Each number is 500 + 40 x the weight over its row's rms, rounded and kept within 0 to 999. Layers, rows and columns count from 0. Numbers have three digits each. The size before them is the row's rms in percent of the matrix's.

# layer 9 MLP up, 2048x512, rms 0.0601, rows 680-713, columns 448-511
098:526484503421488453517569481413493533528466548468484471540508474492457429458468503407532472472478546584518477538535470457524547562540435497482573476493535523580486506537432442531499439563435576
101:442502525502528519515426585432517502468478549533469401536456509459513538536541583498560429483533500514545413456511470550500504474485533510522524468531467439490522512563504482508500465530498483
103:485492506498578504445456523475544591418568527443492471476450483521411469436531492476495573459537478518561511494445503489535510449512532551423479538572575543492513506519473465504528494472510493
095:481536524543485444462527566503502517546505414460470476491530448558531483424438449517484484422512527451482438507477529465492489460538505551521480485495503504548535483538529490440518537452433488
104:498596497497555507518459497385497485549498542533545472498601451486535482505483497532483523524438497515493581506565513557503467584494547502479537507491451517541529466535537569496512443513557565
104:534505509507557545505510538535516493508552511526578465498536520472507476516503497456510544466480527551516500479513492449532505482463481448511572585514545501546448533445469565533553487500554555
102:413512600487516547519450511537479562483500526438522467499445561520450533488471511514522460476567557490488543478495521532531488455457463596484467490466551581455512511447472499513574490494413480
101:438506507452480513499468545468497524438515548562440516536493514471489529512566535576554501540531537413476495422521477534456558510520497457521519494480430506540458476477535513459509494543455531
110:485498396538426486473570460532535506437517525472498493494449556542493457510473535472476449547491463467454530552564563445488508455508467381514518455482471445471589510594474547507488545482488494
093:476485532542556457447539526464502469468492531498576538539458442574477502461477545564498572486466547540572525406531548471521555538511539514467516548479513522539520474405526511573429436531509468
103:498455531486452520526529504523572553513430502520484575467483451511570543465496496512427561506465557454463527479435451530435527491585517484467492444433483495497513528516414495547470477523504511
100:501461560495523461456439526540498494440543468480553462568556533539484471502557487486491493475580542471476537489506442532536513431512503459474457494499461485506468508409498509580561436465521525
106:450546562491531596443407493583479447484477542497524509560542510526439527468527521482495595435469504433504540457505485432454527475538518457490536475515543484523504496493448521465458487556528506
103:524511440520397452549520557499581537512464428478536593439478489521486487582459497514510564517399476448467521483488539489479554506432521579531464488446517547447583455463515492462480503524553464
101:453450542547427475447515490452512583360529487517518530457509494530495497476453525544514516514460516497511556475417442520562565463554504539497535491429487475518470541444472480503456481473458517
098:540562475483527460542472513547451474479453514490498511461489505577540410481516545497507494505491472544445504467483532500487469517567487538557464563498483516537493481497505454463503532521587533
105:508500531509506451517537516574512532514501494477466486481438490502491447489551587529522549534583515447539566512571557544476511479563449565531563477566491547503521473553514415509494512469439567
098:438521523480415489493441494447557527490574566522586510457523498484477471479466546511520403518464526501498490468453531504505479424605511462483542508523500552475519541493487448509533560496531464
106:434414561463488569522509580522473547491469490432547517506467423499469458525506523484462436438443514508562462558461568559583463526507528514484509446444469479517487455469521570478499453476456508
104:460535471498573454530455521524470533461555465487417489505502507406452488567492468499470569511511487516450503480556528503466478531531520508559540515544508453525549534472587423558498479510559578
097:537482476535469524525512504458478555498499555492504492472469478477494505510516545431549553489510541519485517502450500591481512506541474515474435525507520504464561509424439460515465547431568543
103:578496525458559451498513461521515501509476454498477494509517555528476528485451546502522540410509527515448470559573553495450566523504578454517514479444431454478510462513556480536454485517418495
095:487397551526456464473495475503484522522548450515520533578422466494465469438585487535496535467453437529481497457511562528535554493494472497504551532420505509496590521496426485445482514514503514
104:485383488533518580504522538498534521449485531534547516565527538490466549448486501484536529492420528460512463449491518494471456537472470515504520523558555464537511478505522448534529471470500479
097:514445531465598542498536475459498575495499561561488551519485506444501458494438536432475590533483599533497485500501474516539476501502448518455494517519595495517468514513514507563498498531507485
098:514457530451497536516442551491494499510485494475452549517482552466515587470544559489440454492559526517460520483520534485511404492487482564518540441425423510439484548573527453546523480578484454
101:473439477454516435463472504500512565514550500500524513486457472478528542560502589478501577465531449531552464529479446479493492456475448497508475548485442482464526460476505582456478534500385449
103:485499506420458571521530540463461495470509528537502544503490475511541470509500482595454526549551493532548550511542494552545469483505494484473528480461519516469492536529493500573435504467472426
100:484464421553507541444442496562542410529577476461490475497503527517583507496534535538489494500551522488453535514520469508522470493469465433556506482405593499467479478493517465410508452489502535
102:499436472511514503485452540583513441513447592467562501523510540475518461548507470515454463449519496509523413383527549524578474503503521523481526484475514466536495538573464425589548513453541556
100:510473471551507472457486520609505559520435467560539493417507469495452436459456467519492437545548467481560548474498506482508549506465451505564526538456454505479498472489501420485485535521483475
097:519502526573468461456470473523464467508441525474464521393477424541483520465512546494509554493504459472502561470456524467561423484555533429423487472490473605549462531533507555580494481430541486
096:398469469552486523557530566486525451483478471451436517516503518477477450498456507487534548492513514449510507533495485523539521544489431479480460518505534470537427443431486554555516474475518497
099:563573448474498514484478520575528557542461483541520477532440507434471497522539443521523481512496455512525430523532452502482489522515576493542445526479524495535478566455514489470483464497526532
# layer 9 MLP down (transposed), 2048x512, rms 0.0442, rows 680-712, columns 448-511
099:466492502477495515504513458515524522462426455484466522508461542492548575509475514517510483483545481528527427502517522542617516552515568528423444523439488580525452474462583472542504480516521472
098:524544532576517541486466578491541500514554477461509486463486510472531486576548529594510492532446562477566502408562470581539491454510539441478445489450525499435538533496458477473522463450510468
105:482505525549477489470494500500494452501487511490516493509443495479509484504493475518509530550450503452506497544462482473474436486495481521550546476501482527521438472463539567509451577480404515
103:513427511447476475548528454586553567514532507541532495511517563493509508491500539527494528549361498589500488468537560476494471496455473498431501519502539513472527554537475486375476489555556540
100:527460528485474491466451475442455481444471480570481488545549525521511483501484507529520570389490485486454531508515543528542495492491495509473500500468488497453526568500459491509461496463532537
104:493492562465487521510496464567492460560463518533478562469525534465517463503469484467593502542541558474532498519535472550471445562557486553493487480476488502578531543450559385460502477478527479
100:526460497549579505406476510463487520515559446509529396521470463543580481531514526454560414526450451494470529492466459554552451495529547536486583473552502450531487567415470489552537432496478529
101:535514441526467467456499491530591508572473413480446458477501502508558517505484523481546544511563512514446490541515497569512521529519499495512514445458547499552487409552503467520518433475534557
102:488509507579489455471540517521485426531476466500447533532483549553456509490476510433471579511464491543505514548536495438507448531508525469417522525493522513484436481471459565508477535543471414
096:496563536508464532516503496499508505510395513436526536568487579488503509524532533518458493525524502466528480525495522528527534525481551478462536514493457516500473491539454561516589529510529489
104:522486559491452462481512437459481510507550449540504497512448534405491458530492503440503456500506465455551502497548495559534550536472506505489420509546502443523450466488484581464505545534479510
096:446512519520530467500509505596501493513481513530517536480489542478523472541401510467468508444465467422473497490543531491536600513533512476551497437506508477515542491443499427442524532518576508
102:532516507514556538552469528559488511515506491529558481463528489506579494503559510503452487480502490555461521475443435479581440521558488465563493497466489485502568527544556461442492462497498438
103:545473510526490505528520502523504511469528525504542603485453532505516510454590478467462484496471516484494563501477448496551441483557491439537463500496536514453539581545521523542443484469434448
103:458547522566504495508462464505536465548534514525515467451538524536542503441494452551531430473451489496510557542506473479530483508488420532489481505546476493570406478488472474491467497525484520
098:476499568522455492545490520547505470494536488515584471447415505515554514517530479527542428507505427520505412558486523506503528535421497513535498458466393514469520570558532503457512415499505478
104:561453430503495414478477483504551456500541472546484509498478494500504473501544517553450504502520552531520556578519574503564473567452488489547513540398540492520593514522476488509449505439509473
100:458491508494485547508494493424558516507511516464441426482497480563577537479526568540476479469558476493418532579494521495491559524475503511500508506485524418476537442527495512515513499472448539
104:484454516403542511530475469518382463532485429537458476517440447483505421621557582503483530513506536421497473477485548474513502453564439477519523546481518502518397597454546499498546476452514524
105:511549576504539485470620461569468550494556521529463421530439471479523522523552573525450460533573500482499447489448508507458508533552514454502463501527480513507565536465516490505522504436485491
095:545447559465487532522480557466471465479471501500561551465538573481556470551517545390484451533547553479523459481524459493434486540445540451456536527517526556436506500517467509508576530389487425
101:509513506514434509507569491538573487491478519530508509473585495456473507526528442562508535520502566451569471596483480502487462485532531411511576498520586481514505469617445553560568521509484511
101:537449537471440552450461516557458451485492536516541512496464451482387497590431517521517464480449536475506531494533515465529482449449566509543601443575564540500568536530503487472448493528496481
115:570478409467507441460487501471511475517516418513447471504509469481533425485481494468518484528545466528481526517516509505498495523487505537439535521422490499499494549502462583481488536548566553
098:491464535498534478449501527436482552565508468516511524512483580438562546438504470513471505463440517514480480554454396414559546466435491543461511458484464550486518440457482429427489565473577510
101:479418481514496490596475478461441490530499516536528504478511514472500461455420471443438522512524477478482437478528491544429587469567531529478539474530493512547500509426504547544508560471526507
096:557438442558504510513497542454535513459505531521551472522497496506545552488381459506453431500533534494522492517496501524486546523562514468486551579484450521521491566520541445510542467481555556
103:433428570488539516528508511554471422488529492473551477430516489513440513452475462507507514452466492482503487534453534476556495457519513528505501486442501511419557483466462441465474526561472532
099:460532483497476496562454453493461459488474440457538513415525445555496522429518537493435484479491447516444430468487405512570427516511546392533429515390484461499556488520475524534438570508451501
102:445521487437538464462496537502480521528466548467511487461523588498527562541451547517556473506509567488521508528474518523579507457448461493373488486565517505537475462578485404511459534472546479
103:482483484525434481511482532425513534507500507501498430518498506452463486522491463472471433505465500463537483545490486530545551467494475474513484569526500479524470531458538522471480465421559478
107:534556534489475446529465496408521554495440458484481428564494464500508421514529514539435520475521523532573490592511566463480479518481470383532441489415544517432488533573526565485553527580457453
098:416528458524501501473503495529538496476415535559543527487525509468559503455493481457500474556478422533450560482460478542544474536468517523429547505539538476567524603534479510528462545493532477
# layer 9 MLP gate, 2048x512, rms 0.0587, rows 681-713, columns 448-511
098:456504582518508449497463484519499477488440559528436583492501514492544523582451563521490504546506512494517493525556508502494520480508588527468569547401440535478549531475486455560490416417432499
104:470517549537489528507465464480512453498478556477483502509431456458551562467501512481502504500496405484539538470538473545510450516513624446507537494426496459498592483487507459512487512507408534
105:469502508538554527504524480542494488447441503490487489461478521438463479526526524528498442563502514556511482496466455518483542534479450485461478499507492495450535440473512473614510500460505439
105:478540506505479457445580480593553447476532511512473576466500482579488497461482551550534456490525492443453535533512535433504513513498410472418582512420489431497551477546502476488527547537495487
102:440554481479526525515458482495463494491432476452557559460497547533545535485476530478518453481546477515500440457520528437518406612483521548526525530463454559499476432485469505526471539480512456
100:460559519548468471510465447493522549516596484469530496495529492452524522480575470515553553526517545486570464450553515557533457527574522494561462593480506530530502529500528423521509463487534484
101:513486431541518494478543481578503464555518480507499541471552454541411521531570480516504478451444512459448537484545473489555487476452516473440467410479562542515547483511532537450525544525521569
103:528494385481519497501495529447607517489493533485486491515564444497520441517475464500596468568511465509441441530479546543526449452460441447533509461453506408418585495459529462513475575541535599
095:499478545537498463542608479545515495484496505430468513436458504502487443482540521525543412525517564459472506489511563583519562461505519471491471506487510390458465529524469458501512569556583447
101:467417454477417512465468429489451533563496556479588484501524551489503558481525537490441532583468468510565441477513488477558495510468469451475521513434585495460485508462512503458571513452522500
101:520572474535439393489535478473503510482503473457500506499473527504457472476530486506480510486458504551453504524485493515505421526481551518516468503619504491529505458519493565427486519478565522
096:525513444470567493531461562468540528466441438584469523439532537503497476535445469538516446566514415472510539503480510507550494444499460458446586533526438556492510514463500541502484479500510507
102:537511523440478541484530476469534502520529481495547461500471498454483497512523451486469434478485554454487524535505485513541460581507550507502504463490451453577559458547459529564505430475528564
103:504504499575484553523559539513550459524627486618535521528516540524443583498492556425420553464531521547507516478481587489488470490443525505499524537457571532480494492496536500530482525495471532
097:476447460493467411489512512515495526562477491517586496522440450486577501502527506467487437457458496432513434459543564496536436502443489530524534536456492489452517486481595478518438482515591551
103:579403519557487525482509459450558468505530457496525445505476474492547537478531540543510517496480489571516584505546501507516462529482513523514447456484437430457527453511516453503516536479494447
102:540469514445491475594514561550495482424479414451480474539540527503505583470504488519513426481507477469494452477542454474520568511571550455470472487527497514535522480516572458514496488493486503
102:542510552464500515495561492483424480474442499588543514512512441459464527478480537591485511584513532492498490468473464471482489494525518506474491508509530536527423504459478381480468466467605532
105:537521485477478549516449451483501445541549532475539466451427501463530589482534570485489523566467522555502545504535501458516445455446540474464467487521482413501461412495514476430532505563567483
098:545502475514508521526567476598459511501541429543520551450541489479455454487540479537476520456507438470570455539504494438506508518577438434465535501508508541508427512482541520533436496424480458
103:478495513514429572533483505541499443530455477551558483528574501539409487512488526469432516488521523529538542469546567460516503455516498519460415485539506465452492474483533531476501466453577465
098:503479480457563476489424466468510524510522532527547482534504481537514487583460447522544478587510493492485507488491514470479432454477536528476432597521467473511543527497513500450555535480436527
119:504535389446489465471545423534561496559499465464491494541454512499509487473503485515530476549520451515455476528581463504470471492424483522417528455444544540515477489522471537469487496489568488
097:479430490453462445556488446473475458473469564589452465536439513504534486471550495581470494520516551458445455441463499534541522476492542596539494518533549454443526503424515427452505547494521471
105:529554472496457518448531521548538450579566492436507523441498478507497524446489534500423443437518524574537483477553520433489475436541494478475501518539500486480443564456511484590504474465476511
098:494510436564480538443424565480491509468504526541530474485492479482464525560522475463489519526524441588501564484548509542457440366522549482538482516539444501564499493545560495527503467455478489
105:589561511490468527541565496511529527521510505504548523452526513499568519560502421511515409518564480501587414564538545625482544516495518532489478480506493464519447571484473495459443495425468424
099:516487534552557431426443468538561448495430491511549458521487522475508432520479538518440497480506559469512491455553539517450525407549556563515435505468554470423472505498557471507396510505471534
103:468561549538515524488491483568472549557481550478436455487599534490484489477489537524456490507447504503441535537465503543492465555520417523439500447503493480429463471529435500504531505571501513
102:488524448464499543454511424473568505471480555483469472478488522548466519468444442499482508458492484486507530419584461535476476488512534492539396511483549474471504451507482511510524535471556486
103:496521447509501554461505499436473495500442486519489547451495473596542521463534479503514507573541511543506546467505448491498513507522532445418548532434518527533463513530482444568483515473474529
094:522520505520495512510478530512473462525483486537428578472450520490537534482498507477449522466455533479487531425569448546503550470543529451539471514530544496435476496475550555461522494430495554
101:498529516529478358439511510441482509570490514541538592525485516518368552531561491479509502527529557509442522571498513472581488503472467502484532460490576549483464524479495509533507523492549460